Weights of a small GPT-style language model, trained from scratch on English Wikipedia: width 128, no biases in attention or MLP.
Each number is 128 + 24 x the weight over its row's rms, rounded and kept within 0 to 255. Layers, rows and columns count from 0. Numbers have three digits each. The size before them is the row's rms in percent of the matrix's.

# q: layer 6 attention query, 128x128, rms 0.0335, rows 9-43,72-106, columns 0-127
# k: layer 6 attention key, 64x128, rms 0.0384, rows 8-42, columns 0-127
q72 122:114131140110148135152103152102125114113119121143141095117100125135134134128135165187133128144164132142133134152124165108133092080151152102125118183161093140130133117128138102142107123138114132133076088097127094085152146122129104129141169132107102124162138105156179175104158095083117124126135147166109127142145129119114145130104113140136124133128164047101143138121118183073132122150143
k8 090:128110112136178131127135129072133143135177104175129141109081147116103126122150201138127117150138088110129150154122162133110096156137165115141142059113102150109114117104112107164136155144130128107139147115149090084134106103153128118137114134140143148148090132158119121119132105136153136136165145183115117124148108116107158154193123120150125108114141136170129092143121161115147118104164
q9 063:101133085115094128165122132147092136081108130123132144104127124175148137127120099144142145125147114113146089165073120134092091145138111119114120131132095152095114112140167112142145080112144107121083122147131155177148149134130136122147118153143143185103148097120110085158085135112146181170122143140126126123099158113143140165104115129121103155096142132134116198137121113129104141165151
q73 109:152168125149150127152138118121155127116132096128095134138168119108159129144105111124084110175158093106135145130100106112074160142132144102155153131106128099157139114105123099114129139107118167117147106142168136179140157111097091144140123159112081056118143112138131130089075109127096139142130127154136119155159139167109087152154103140092134149132100137142143130139143163129102101168142
k9 087:143091142146140124155111116122106124100113173127100137107151158114141160123143124129089141129137119128170084168126131134154106150138135102152141106157133156161114125130116137111062162125149124166095143143133117080109122140101146121128157132108149156157146114133141161093127115123100168124114119163142073127107113122114121159130108122180178138121131056166106096114130179119086101130128
q10 068:153146137104142124119164112157079147138140114145088100147153129162131132095116058134139121124132123151150083128087131150118122109115115094109111123126093108116161132124144108134117101121148084139105125177179161173159114122139082084139150121134134112107126105087155142102126132134103128181137161145169127102106156109081129123098172112113128094122168134131132121147101121136122128174142
q74 094:155156110130134113147090145119112167092161131098111180125118116101147124135088123121119160098116128124109116163113128094120102114142114114128107126120119104177164098099107094103131123106088111091123159171124123123089147144155132116113157133146135126099143109149122170117095100128093130129150147190087205143141121103108131098123106145149104131153148109106152110112093137105075111142130
k10 083:134123138118170134118157133144171123118147073135135096108082146144123149160117171160124136133139115150139091160156138125134136116107109168117115103099108155115118086100140161147147174144146126128123114147154144141125113092083091136136137132143130119109098133133144132084160112128170141128152117115195093167172151111103124161145148102137118095111150119156097145152191169133158139120121
q11 071:146135129132147102116109158103070115119132136136146100129158156150080151175135150160167084102153138154129104128129137071150104147201164109119088167116110120097135170127122112121133134105145124107127106119091105097148161116118148142151148099131135130109147091101122138146125124104100100131111106110101172120152107107171131125158127131118118144122182143101123146144139130126132140105189
q75 097:098145118154130136130129114159115157138148158124119125147148176134159180088126104166111140135133132128114113126092094159123196127090107150113158105145130099154149134149110143107117147124124145155165107158112150175117152156143120134097146134139144124107138116131149116140122156145159135118134147177125126085101132195102080126170140144140148161147127125108165147102099112196131114153113
k11 092:168180111131102062121127111082094111138141110093114099149145096162119151105119116156124108112102117131128110112137140113144149112129117127113112138117143179149146130141130075097112146117123088153097113127120195142109130109140162140165131131157145130131099108129141125116128114140065130145127165142158175130159133097133094092132147103096121097155112128119078071141125118131100128144150
q12 066:166084097121117112108126135143120126104108178184153156134137142138178099167118145115124068108153110121134107107122099142110142134117094173136117159132139130102151170134128153148133126096128152124090122125100144127119184133129131167114122157156139163175138099120084132136157136135167139099096123109122132163104166140118088109127120145111122124126134166129132143093088135184162155119118
q76 108:135136105107090135092141121119148099111123106138125134166160101079124150133126144153141128123106143126144132113099086150096151123087093124179125089114105137136165171122100169089158131151113144141114138145129193157078141140133138118125103126136106108097153122109135101140119150182150155107103102087121142119116144170155118100166166115122128104153122137112114093137111076157149110153109
k12 084:139128099164135089121115102148107138116112139114168136137147141131141128121142136133087132132149132157116150083192090097135174146116138131089149145111142107114122149178132150137175103148153144109144125098134094133119155161164179125128119120167141141117127135105154157144133113114136122076124125106172143118107117169139096106117169101127133173123064116144126121124126103175181123152111
q13 078:102098121120134106107130137128165123129145135128129174142148126134140142159132122101109106132136105162143138149131100145090157082136142094107141144140143149098121124096054145175119132135115118117150148158113118102104160100068113135120140127092132136164109155126162108087142149107131099134095083138080116127118092154132130085112137130134154167088073148139156132144168116110141177098127
q77 097:108110146144112160119132124115102087108117152128120130136117144134071101140121139139121178122093122126109119131138128117160126108159114075145143174183180119102133109151129110118103138114117092180118120118078094129155154098151141106105128148151110157075137099106111133132133144102133117157090110097113125113091156091137138145117127122103137109175143120097077160155123159150168151104115
k13 086:152098089113112161170114120085140124136122119130097152160173129147158154151096116115105115127148151122143126091145091162143148154102120091152110107084139138122145156132109131114106112132106138149128097154153133131143155139108154132127104176148162108174124083137151116130129099160143161121089077133134166120140135169115082063142136151101142140115126111091137127092153144157142142162141
q14 064:081126131151099149132112155095148152136181110099142136120101129111146156111132111150070134125146102147157182116110131112142108167156121092132105124089116142134132113125135154104110180152114161143142138107116121161066101135123133162112120133103103095092086139140179100136130091116108135135169156130129110108178152140096103145141103136110084146109123114128120106136116139104162092148150
q78 104:136108143127147144136117132123106129148117119117094116115115105149092103132088142107150143126147087147158123149115146092127091090129158101169173170125128116112110129144123080115142142114132130153152148117127100131153107109141110126114171116157126139112108115155134108109097080080151131136104129141144123132075162066118122105089092131140109115144197134138188173125138153114086134128094
k14 077:075121143106144106152094151104148137103164161113141104158112140146103126141140136166070108114154105138119188104127151129149105135106137127129126109106147148140144124116149161136092107146119100138098121141110121183092100149117105150160125120128106116145122134132109156137139087116115138090160145135151116151170086158135094129150089098147172107087121128159089125101137111098113174162159
q15 081:134145168131111114144140155150125128128167112133117120130121149124122105115140132161114117107117120111130128167123161166141113156129126123129112160095100122168159126137119141160178122124109166125125136102134097149168154127161103133120100154217142085138149110088117148135101125153122129139149148136176123127130198124136067148102139135120118089128160141097075148122084149144104100127152
q79 108:113102160102109149155118129084144119104148135142134138098117112159117104118107194113156121115154112121127144177089161113103096139144152123164124160143110140120102128125100107148114114156137122108077141125138126113081099166078101137165160100114119155141140139154145160136138096121128157088118175173136122140153136155118184088172148149124130099123176146117136137131140143104118107144143
k15 098:112115149103176124132165171137118151135164141147167124120103115128125117163154119140117115125122104145133119199124147095117132113126167098096099109092109136130143143121106142147143166157099109120141176100127073130118191103148105168108117141140134155120142127131151157123164115157104124132180132147121131119183150091104103150115105121127114106117154108102098159168132140080149146134118
q16 076:160161116106209133118108093110110131150136134101129141124127072128154097117098135102157155119113117158173108132131143079144152133134127101139122134081142146183109161131089094145142092146171150140132135149181133109132089141137121133200124123116101091143122143122134161088139108095170108151120125108141125121121115163136117123100118127130132109124138148154121161135147166116143146146114
q80 101:160152134066161107120143187093115133092129068147124098158088121142134142146099147124133146078154141117120114125139093109148088126147136130127093145106121108075142116122134081118160121105128124108105125152114119166094152120131134116152152169119094150138104123157136135110134105093105112130201131149148156145119112132101097142089132145113113143125158103130157154103140155124120117150166
k16 095:143138134127162156167127094114141124145157144136083161141094142084126146097114153142110135148119132187125149135123153093102076105096110112174157111121124146131082148116091149112101118132136171122161111125135160147136139109146134092149104133117122099137124156108090118150126134124152133125087135101148096174180142121136131156120152134143138129098095135107190103117151182113092124150130
q17 099:140142146129124124108150111132093142075097137103119157114153091108133097175141168093151090121110136101115115111174145165122164134073126097156127095141122113129083090109124138122115117096110133126122127104128180178120123124165138139097121106080117127098109107148104148143118153146143128126100089103156100127080109158101122152114112084113118119155157134130121171108131111159146146093115
q81 095:152107086134104134090139144100154149101155123109092114118137147177127087127096137111117112111158120141108125111125133183093171137174127166100121135080098095126093162122118119166117124150106051111120131100114151151141093101105120125128104097147168103110133123111131136103120131121159128141090112119133134115147155155094085099155147128142111154141116134123099108147164140138146123137183
k17 091:153150126115150163123130125121109109131106124129134077143122095162138110110116129120150126101098112081098119133157116140139121122148138085152108132149147123126118111143118167147062147122128119130166133136135095168133140117168125127132161102083120111125132100124114095153131169148149118096078133123150075151077098135115153160096121095114159163157152117138173148082120116125199124126140
q18 066:151111147105154134121130122079161085103091158121146178129143109131148145158135186119109134138115122125185143141105130122098146111132140106133119131106110117085103117105091101146099125138088158085160135127131116130097099119084150136120118120055096110111110144114153161093133110083165109124120151142122107165152124120117142140090118110147100138129121116104155178135129118121157148125079
q82 081:154166101106134131117115155110110121124104147112167167132135123158159103087157150136171100115143139134138089158105108087179150129153116132137158156182132129157118135124114136163142107110128128133077087121148144132133144157105145142112105182154127147081145127117137090148140098167143133084122092089125152149113116145140133144140146108158154074099107134160136134163112128110152154105152
k18 084:152128136151084161115121147131139099181127146108124110113113113114108115122120117122132136159136130141119082154120120156079132095124127079169079151122124124098093160098086128125114105160124142086123123123120182126125108128154146137109143147153144131179123119154134166108083121137127051109091161159142103152098149112142178086115141121128112145121135124128154106100122108117110084141114
q19 081:149184144120128127127127120099121141140122118123112115157139134070145100139136113100105090124108124138100123132168156153174086143137154108162139096124122118165129110131179136116101154138111135107149156102126094143171120137152169127124094143125131096134113159171122133134101114178103193112147136162111139128147147090116138175124132080078127140113102097136119135111070150115108113143118
q83 107:117124166141166157119108112081116144094157158130109111103110110151102089137079141120163130126170110127122115120154150120153082094111166134100128156169135156119087105131105120148108116129129107109090125100131133109106093123144083129159168123082141136162088116166136151165165158087122141149123140133093098098137136115116131113116084160114147116118111082126152139146115155115092145135152
k19 093:096193116090169099103130128124122133148138144137140136086089155103120129168126159122073076090163133121131117148109183129135088139140131114140125143094089109129129124124101104114110147110114112134128156157094159118118135112119140127110124136097112186113145145181115157119147097100135122152176119140136134127092113067112150162138133114119153093141109092110146115137142157119124102102116
q20 101:158174142166130112129142134136104127098142131115105126159157116137154132124132103110103110132130161124137094056149108118128150130157155129161095088113120057104159139134101117117159160146124128160117111106120108139114097114156122111181163123098144125129165098097119142107123148109113125136151148091172088116134106150134072105092121130144155156088109168135105122116132105126102134103172
q84 092:134155123093157129100114145125155133131140122144094156128127142170141121170125159158148130134123112113194131160097136083143109147147155133146126155157113150102120094125131109113148152127142103179099113168127165151140128096148122164133110163101118137097113141132094105126122093111122156063096110109173139111109111113119132159121092137137110150136174122125152177121141169062142132135113
k20 096:188113209149184166145151160148099155114133142126126079135130107122123138095152084164117134147119136118093077105126117109139122129152156114175106103121123103091142124113124095161133104125133134134118125134143104078144083122120102115114159140110127153133144093126093139136112130108101100144161101135147147144158106116128075096141134121128158146112124136115104118139137160084121129089119
q21 095:139126158131109146113109082144106157107146159136128145145137078181148147120131162109107094128174126078133137106102157108070147106092109133128122095145156133093093119130105141153137086101126105067131117134148162159132128125110108145123129130077142129131101124126173116142125122100122120097165142150133128149104118181143115092174172152146128122108139172137147145140147124154120127161141
q85 095:119126099105146165171106139126143138137124132189114143107161110149131118155126140165119102156132121154102135156107128148104147138127125144103096143100129135107094116103159100163171121104131143136133100125053108100085127124184140147090149145125131160137105092106089097115119111093145128143079130120154090151146127116085103139108094143159148115125167131075158143135136140098110125143126
k21 092:146156169129090143104115112163113136122114125099157147185101091157161097149129146129129127119150155152134051120101127142110106143087099088157131134155165111153140128088131133125105097120138130117139154154180092141156144112113126107161107100140118125138111111120157184168121137097119118149138158162130135162076141165158102130148153110111140145128152137160142106102135135119110122156140
q22 093:137147125121157146153110165152154096110157127150168097163166108118100114137153172148179183122110114122108103100111148069144103130136114149139131123154136106129100121108158094132111170130174081115134117135129116099149112147131109081177126152090131150117125105128137144126107102099114147129122141136163118130127111106190173136154154139131144117111146126172161081113123106102122114122135
q86 092:104107129150160038101111120141147131132110138146132147125124137116100128151156132118090091151095178103154136089143106137135120135116139151137138103108101111160130142147120150161128111136143146149147126167105121148135144152136141115110111095127131100078133176104113091092121154116139151174138134189162153118138158142167106122145118136105166132137131141104204091149114113134126140108125
k22 091:150111098103126178138146153095096079165133091108150112147135111106144140131148146102124136136141134152092127113133140109145094162134093142119140131146140098103087138131134146101102146133145127136141133173158119129129065146154113063140084141088125185163109098109113130136102128137137106129111062095096099117107110155153152160147153122154133112116160115105085125119117130147100121127130
q23 089:129087117126129160095104120078169125153170138160119133158118152122098142129105144115129143117145128164123146128097139130103092093135145119107152129148149144142138147128106105106133142117119125129139154171150110098109124105093159137116155132071128122112134178126099074131151097129098086132159110136130128213144158069111140134145153138103106142112117115190164124141133145096131130151135
q87 094:120165096142142116156104145145128146169150149114112092138115134104162123151136118091127127101111095148114110156118139079103127167141140152150131089155164135126101131114146107128101136137118096130131151129117106115107096122094165126105135128093194144132112144166154118121123136123115130110124181167150077144161142088131172121210162128111122149121158132130139104122129163128080111151130
k23 096:102115143076139120103138100117190162052146104105130133131128113145069121118106119086134151127140164149120155156160107157126112141113151134096144124100134111147155114115115107120123139129134120093144156161140115141105180126125143136161097084095097115138146159114139152110173113168141108133136166133124109175163133102121160161161121125142122134139124130176127138151147109077128119110123
q24 080:109139105107108158112117111131133098160101171163119100139100178107094121090126150120139154147119109135141119149094121147152155098128142159092126118115144162124132157103090114167094123124116145118119117174103142123115147122083134153110137136152135157082125153134145058125142107182127119167099122129160185160122164134136150120111126117149167140103111098157103139117127116146181118150108
q88 099:122137105138110111129113156148109102162134130131177118164125131113113157103143120112143172149089174150109170131122080136143181127103118153114133135114195125112129153106116142103143134127112127157160084136165101161102167155145155111155124089123121125125147106096131168157144151122119125149109107134153155152124123133144106110126148111103121190132075090085137118132132124171161163128146
k24 092:143106155133096134103121086126155084122100126143092135140129109094134159097093142150142097108103124134098117105104140139127155142118116123149119077097129146097143137157123125133087107110102160096105118130150164175156113177146133115122134172122120142125129161065133109105140125154169136172108137133181162142108161113197132142156133155116134129153127130153106115113120090172133111112126
q25 085:119124122121136156080092142103115149139105133157158155121125105100146134146148152109120110129159110112095129122138161122113121096073112136112106139173169153122144152119166141145156129124119130060179169115150111135128082123111167148098163107121126113130113146148186096138113128138157146141175175136127114127116110102140131183143143112136103090134120112145142088168090116128165124137138
q89 086:134159118085119135170101116079125149142132120115145149099116151141149126125129147160129128121151150145148171171100151099173106123195151118107112194116105103105102084106105069090149099110134093134113177121130153137116148125094128117134137163136113179124132118166137102146151173132110114112120139164103129139142104128116106136138119119146092132113139134136126127155160135086119131109168
k25 099:101117116104164146098147139104120103143144088158155111139122110157140095128104080106144162158159110119132121138110173110086076104120135158157131083094088142138157137114148160136105163152097160102153144076134110147134114106128112177119138132110152119123152144144128115136109086132132126151155137144134105142146130113127145165147099165147085091099133106150117078117153158108144102111096
q26 085:122129135108142125112155112148131152103108124144094119132125131132134110132142124123126149106100135147142148134148128120174147147157132125099132118137117075145152114123084160090101158160122141171131089071153185180140129136121093104154139115105136116110123111165164185144139148135118150117124119095146083109128128104124054137161133127092103129138119113161115159137136143126060125171112
q90 101:130168095107163128124123178138101111110151156130099152100119117142097092204138168089153130126160141112107124177135154102129095142142173132122115116143107119086094132098122152111072123114156139098149124138110123146142100110094143122124150118117133155081157131165126106128129117094143106138123141151107115204132113109099118135133124119125104094132159129155116153141116151084101141139115
k26 099:158116139103165129154123096128149130117147068167136092099133139142119120114138148125167177114153090139148140128152145123161086077146139144137107127135114129147134118120102121179143149132145131127101150134131148129128164132115060102126145131112140138156115132142143144117193123144153133096177135122177096060113126088121165152166111139152143137137152115173146124124128153107108121130098
q27 091:118138097092107156140177119173097115128125142135138084117100149123123130062103105129117127096169120129125152121086140097134085159128144142129116106080149178132124150162120121123110123162119151171095110096119115135141187127146088116149144133163130159175133139121120114138117170161085139135099125127107162135111141124162130088139091118130161109124167130111101148144092150119145120131105
q91 088:118125163106139135136126128174129131135138148127118134127088142113125102169128137095117132161131084086103111151111122107124102123150142103098079120136102137106084172103073145162140138100129178148131146092151091113120120100131134140123140129127145135088138135165084154133133145133116125126129145202073099102158093100096164146136132142117107169113164115158151129123124134095099112155149
k27 087:138115116097109147116158182129125118127119116121174130159098095122108151116112075125127168119149140118168115108127155119106136148126129172144116112127156133145139106139131071121146106176154140182127101158124150135147157161186131147108136093115098165140129115134116083127145127152142149158091133088080141099116175101126118123131115139127099093122162147105100137144130150081123122130082
q28 089:113135078173128118115139145125140145142148104149147138115134168120127133127099108149117160141147129127138146103137156175126179141122150102084129117158153165161132119128116127108169110134103159075173107099149121115101141142114186131167117077128134108143117118140137132157117152131101131108091141128113106118066096128140129141137121133080112143091147159153153059156107120137120124101162
q92 096:116129085151111121132139121194122132107093149107172125095125127085136159129149052122098111126135152148114177118143126157129133123114145139151129126120131156133131133151126157108112110118154116120150161086124169172141130155121175134118092120121138097112127183078150103162139152142110145144128150092113112125155154139164141138146150096144086097132127099129126107117140078129166149154155
k28 084:122171102133115133147146103167109146101135099177161154146118180127140123126162131158145174153130138061140136094131121135139154122121138157101149105122126169122120111126131120101170140089130165106155136106132080148094109134120130119147155125129103121098109057152097139125145133171120131132124138126142116155087078146123103122131113165100097143127147160138100121170129132175124119101156
q29 101:149127106160113130155162120111144104147105129147145117127132131122116135109048134148087112099154130113120114115093123085114097148119148110138115119131166138140141135162127124119131156154171130128128125106126094143086129109098149152153127107120153094148155126125088150109124112106130103057138091160132148110090112055109116067094116108118165133144159173134100136128140138111124164119106
q93 081:102118090150144160081089120133121137129095091162115120136126150145125134121137101121117170137146089135099095147142139167108103109135136156132107133155139155075155132155105165162185132096128120161148142153102078097197150098151140110098144112130109135118173150137130134111140149090136137135134135130132118155141125137146120164135121137138124175133108133139138177085147132104110099149178
k29 094:129152116122161136176138114098172122117150140152132178114102126124091117126122155111098124110152151103142099149113174075107107149129122104139121095175163162127116095132152113117105140173134141138113126151126110148098109140120133125156090116127139104134129131201082105089134110112126118152161112148080087121104128112100111156131123114146175116152153135139140150182155162098110136123118
q30 100:128136168103152137127116166132111101128138126162132120136096117103130131125139112155141156147100143164113138089124135120148155090130113120154125180125130084164082122118116130153109143126139137148144142095130089129147116116148112145135140129159072111159087117133138158142134128107113159156136182098155134084135124151155135161096107122078129076122104119145128130099094118125098038157134
q94 085:090108131138135141118131083136161159147098111130175138107103142143088119096103157128116150119156086088119104099122147097114130146110112119124173150083131116119122126166142113134111124112142183125104164156122145171144124146124134100148156182143148147159160120117120115113132134083118133049139132167122136140109122116130154143189134149145122160113165099095128127108157150110104132142102
k30 094:172116097135131133083151130100129139101183194137099118119128041106142123124152163129120145138108144162124144094152164117138167092111127108144117127147113127111119093111106153118117153145096128120144145082143097109103096134128118149140119099113140164128114119136163131130143143113148139144138133098119139117151105178147109126181101114135092104104083196113128137116120121137126100139135
q31 104:123086141154088102125186124147118140123117147118085137083122140115141134125147162138128134124105131105121156156138077180106149104155135150130135105134100113135112160102141118079113183123163139119165096145085116118148137123115127153115136103171136100125100134124115131167124129170137124127083112094114161141149152130114125174139192104120163105137152141092123125122135064132150133115127
q95 084:056134050142126119139152105127112126179150132117146083075114085112118156126130105090095108157149111144144135117153110126151134141165106169104102114147145184117131140152106123145126144096125111121143137162150154154117137120098138130121117136150167150177102097151059130105164156144118075143148107120142102135157130123142110154144135130142115125130143120130109154116149128128110123115121
k31 087:133094182141139119145177097155085119142147144117083137103125162145128117095129133123119140125110103082155152131154101148131118117114109146153094122099109122108124147115168104126142133083154129149122153143124119132207106111141086146160127116130117131119151159094108119133118133152123103136141084132101168160136175099130128108157189148111139155119114110093127135117139129083151099092090
q32 109:140149161125189100131106105108130134101154099170129130180178146140139131132106174099090117129141144163117119120108130110121106101149111126092134164123109103098114168069114105134118182148123158186125157115145099112134118108119098130138134134104082162125115144149163112152137132104122136095108164136143120140152127101124096108104119144163088140110083103157133110146105145111108100133129
q96 082:196150159139150134145115096116100129133157121149125114184122117155087113112106146150163125112143122124131135113131157107136086145118139138170110145120148124104136178088091131122125109125149123125105120154119144192119106121133110104106137161136122149169123137111169118125157115140088096165121148146139103150164176133130156171128130136152128108106195156149163111124115112072135116152140
k32 099:096146132110155169135089127096186122073117123147124122138152142118117115132149175113092124103129137156121147134109138111115123110135095085139158138108108104113115132080119147153071169105131170144153125084119108157125154125120115087170123131142142139124076144163146118132156124162174164136144173163154117141136122107128153129164145112127116119128141129160111140119131159110092088106088
q33 110:136147135157132100116140137133139159154136086131142161110122150122157132132146113123163087157150147105098132141175176117155088164113134110137095147129079105094115095140126120103164134132125155081133147131119115101156112140121123126112087139106163093155134107153150176132121155189110145108150131147123111115139101146129121171197110128126095131143146123130129113121139160110189090096110
q97 088:124116171139154130072112113086117131139105107140113142099102142161127119146084151115147104116125083159150153108132145094153075137129157158112107140161106145116096117111117133129156152130101131138138116102117126119149128095176079178116179152158146161148107120170116151133147148102155098144141149152128086144130127109106160114155132102114088109131143146145155170122143152076155120122112
k33 086:126135129157153129113152147117145163096135086141152124137152146151147162149142110130150126136124120117071116083177169100157128111149158091111086138129138090111113119193157095077134142118091168125129104151156127119127097122117134120160133122088141096119137112144178141120161116126110166112158152119148099066151110128165131167148095161118125140150129101095120115142143145114122124118134
q34 102:113132157167110152129049147169169150169142114129111121101124122109126151136107093110177152122134140135134122104128125120135153124126158122136150131113108121121107136153083178177106096106107176124097108113121123147145182124136142116115118103154115097143116113164109167115133117142109132117131134134116114097095157147167143126118097108153113126167096101113107123098120160131072176088115
q98 099:172162169145153132128134151098105164128137161077127105137127101150098116131098132093123149144126112122138120175112141067151110136149151119142119171144109149120151112129079120142115088125145161089111152150146086124142131156091101161171140126126100139170122128108163121160146089142116096092156132161153125152113132132121127114117083123118139101094159088131123141129113129102084140130170
k34 102:150080124151095114103105124150138136125115160141111149085123140100129156134143113172140127124112106088129084098133106160138185103107121117120166084133109121116101167146114127131147135120150156123091122090148152098100147122146167117092099114110173138109138084108113139111113150136094108139112083077145136102119147133164079087094125110135109124129115124132101088114128096138160163106110
q35 091:148106118185119143112119165136100127142155116135106094166160152127165155128138122141128111165153156099118126123093104166130186114114112132115126179129114126109145126150094146116185121148114121140172129110132133141159141116130158125132092101152127146164148090131125127147090168182106137123080154151127173115115114147131097100077141128159145134157135109148135109144173133169131125092123
q99 099:151107115180104122128135080161108114140112159150166144123142094123164153088132113114139113123077152132110115102108100182106130156076082160106131120091115121131163179138135150117133146150110147124127081110091152134164133123103134116159140135135142114107145120091110130097122154147127125132112089118115127143127178140167119087172164137132121162129089144123130088159120117151129137112096
k35 107:124092099148112081095158130149111127082107104113146133164125144126142172136136080146129119147106106104146122087128116135156180175130148096127100155158107103143132125156139147137161074125135119158150149115146166134161128122132180125149087116120127138136123105105122109150114163150098115134093123144079135117121146152173111114076150126137123173143141144137142123122189134159116131096148
q36 098:146120155171125108099109094134152101111114099126123165122123128126138153160142121130178095161126128118122085123157125112178180145087076095121130135133107118138123152193071131162129134147143120134133158129111088118146164126139138152094123122146124112147130131139115179149096162161142079133134093108136113094111127131121112151128072096146146130157113135138111108128117124130143185102109
q100 085:133119112136113116130122114160066094125103129100118159140167142129130117127109133167124163170134119137155132127182091132122153128137075139106148114090151178101135123094112129139144153110111115141160116127084079114127184106123164130063105124146123120105110106095127120141108167134130128074094107116119130084134138147159124118090148114122152145126122154108113158157158138161140160127104
k36 133:136135156085154133112083121104122110104153129120092111105126144137098121158131184114126124140130103106151110145143192094153082074133104085104130106114118126117108130139118087153111098137135135117121169114124093108175127094105106127120154115101134137140164144165124130146133105120152127143176132140116088151128125117113122144119094111139156071160163108167135107149136164072107136112113
q37 108:120138083099126149158164191117078144108139173088102115131103109119149122153121098164143165132164115102150140158107130130157107118144161145127105135132131127110112079158144134115130099111130114105155140149140141123149095099142111130136171108144109181128095102139149158145096097110113108138130134176131134174110103139143120166092135177159182106122126109133124125136148134124090099113103
q101 113:106128134101156113144116140118105152087143138138146107085134115139096113136109133117137147097137108107150108127129163106123091080144143126141096129091083131102107121101140104140100141127116142098090155125162084128139163113119076127145173111095134128156113110172131130121123084126114113110158139135164123124116118096095135110114089153145142099138150081156106120133136164084036122121117
k37 093:121111117090119139127136160122130098169141140121112102133118170140146111136079149141116139168149068136159116143104182146186076131126137137095077094170110155153098126110103118141117127101152153105154119115130118118141078114162129124141124149169122137131132142149122146132113098121150117146139151163104123178123117127124129156105111105127122112107079150166133135102124118166080075132128
q38 106:178161152109111150151127137095161085109117143121135151129128147129107098115112162151151111138107124118096137134170122123154116148128107088133146103178162114193141151134158102158144142158130082152137095103081097107117143086153108097120145133112128134114087139122120149121106087085151083104150089121157146119123142102138092126091107139135167136161120124128128138146107099120151120171141
q102 101:139166100126111085131108133117137130161145150109146104141112149094162128087115114123131111119097150134126141121117108130087144119093126144164152094071116117179130111134162176065104128146118158139132109091131094162099148149131162101137128146143130124083117117096122128142107125197104153152105154151109137107108154159132196116118133096147108122154139120156143138130118132121147149152168
k38 096:136095135144108140124129127153135142108086153164125128126106114140104100157137143138151092149097144124108126142182109175155141144106103119134141093204134139163151132130111139169157126171192116144157101139092140122092090124164130129134115102168125093129140145074131118113118107146151118113159109123109156112114151105126104125150131146124098141118090143116065120137093114153166111127112
q39 119:150099170102111092054105118153121122154148122128125115132147134067168119142128137147141100155162110138142143111148118111110120126112132111132186159133137100119178114183148135140099133152133148154154103141132126153106133112140103096096086135139138143114160117139157120135133196140121130140161164148154132156107141121130094118165101131115113144113176126187145143146125101131170135142132
q103 094:105055132146104106155149127170121123128101128112153152148135163135137197124136110106106105141111153079115154112136101148184151149139068172141132112094148150121129117154101166114123145116138145140148123113138129137095116141096168102171095152154116138098097121097136142125137170120166121128111117100160151132085100127164152101096150115125117131165113102141151111131138117132136127099127
k39 102:138106146063153141106100086143110091122199126135114144125131134115119106135090152171125126142175115149147128158131175089124079102107132128130125135128127091134144101162138131152097157146118146137093117153114131126116123104129065143077126132124146167125154138172158118128119144108117109116165160123137112183143108113142085126153073164124121121110146137155139128147148150121137141150144
q40 111:136150123116118102103065116115136093110133101144146166110151135134081055178121126155153143126105070138126101139183158124099107117159127127126159154177125150133115142106116121118117157096107146140100119129131087114142142144099124119100131160141163147113145130134134136123139127142151115127126119086091109126133152080118152095094094154136110126143115089176146172155152126109126149107108
q104 091:159168132127143168114116129126160148113137128160147139142136138110141107137109122120114134102120103184123075167161134111119090135183114119122118110166095152145131126140137101135139182150154126081111166104127097133144101126134116114158133128140104164159129150120103141090156100120114168104134101163142082140153162097118121110144097167140133068126109089143124111132172145100088128119111
k40 093:129096132091112115139117128099183123065131089151105145139165142100168061138127151097162121113078107079074109108143138134111146129120148131135154151132118102125162162104122166129152114113155172118119130143127134110112121151097149134153140163134158146134096138142163126137133149114128112122157126098131112156149146129108085126161143143175156173136158128132129140145124094132172120099126
q41 129:140098056121096149112133121103103137060123118167124148121126140109126075136149145151139149107146105117136122141182105143132136107142152128140156126176145190137133099119099123090125141082118143124134129106100117104155098122106131137140139112164149153108103087139146109201108111090132122131135157117118116160123121116095137110117128169106148091121124090137121100159178121127129120118121
q105 075:183145139121092141113113126166114095103129113112140201113147160154125102158122144143150152115129085093153100159118150137157099140097140131147131146183157164129131119082082119147161128138100118164097106111120117116105166086130109129135120155138122133134144105159190142106161157088133165132128146169130121109131165119130142117099139145142146110099131101109123149122103145119140111123166
k41 121:162072114137121119109133097128117130120118153163154148148168137098116119121125123153157121113081134102136117103171075134106160153133137128119123150163125165176135188136144139123132131083108151134143087111108135092107103114124146127145118124136107155129116087105141104168125118103135115160119121112167165104136119139122080086118129157087158129141127135138115114165150076156160132097078
q42 130:126128141162101166131122149108141142133122155171110156093103156103092135108135116116155101171180130143161120132094143141159138126135156108125130099127088116107102150138124164161137072152124104177065098112126129122137152133155121115136125118163105134148096161161132116132153121146140159122066123117153139120139117104122133129141140148107165140138156175130104145166134153177132082092144
q106 099:116145156145110102112135151101124120123121108150139126120123177132151144122106114146137148173096125135090087107163130133185204150137107123123137113133177153144128124162111126127146118117140126125122111116097184140127118104123158107099080141143151092112140131124094141099183153145172129122143088117102136124103097153127119127115143097127133139152113114057142143155124151178139155166119
k42 109:155110133125116159160126086130147170105131177159107141097109104134102106131113158113155120134195144136146126123132158109158094098153143101131154120131092140119055126138155162144123105157112111120085126141153127121176119145147119131125129125109112183147100141148119141148152096122125120118090148107171149155139118061119121120096124136122147107147167127168096113133119141134130088092149
q43 118:110114134130132151137080107119165128103133123125139151119106144132073121129123162091097054095141137148134110135152114163109134134122135165160178095085122155150163143118126123189169130144115127137079140133106163127146127123165141095132096136106132109134145101109118134148122141141154125094127128123159143129175156164148159131131141121102172088122111125088134183150097146125119107150148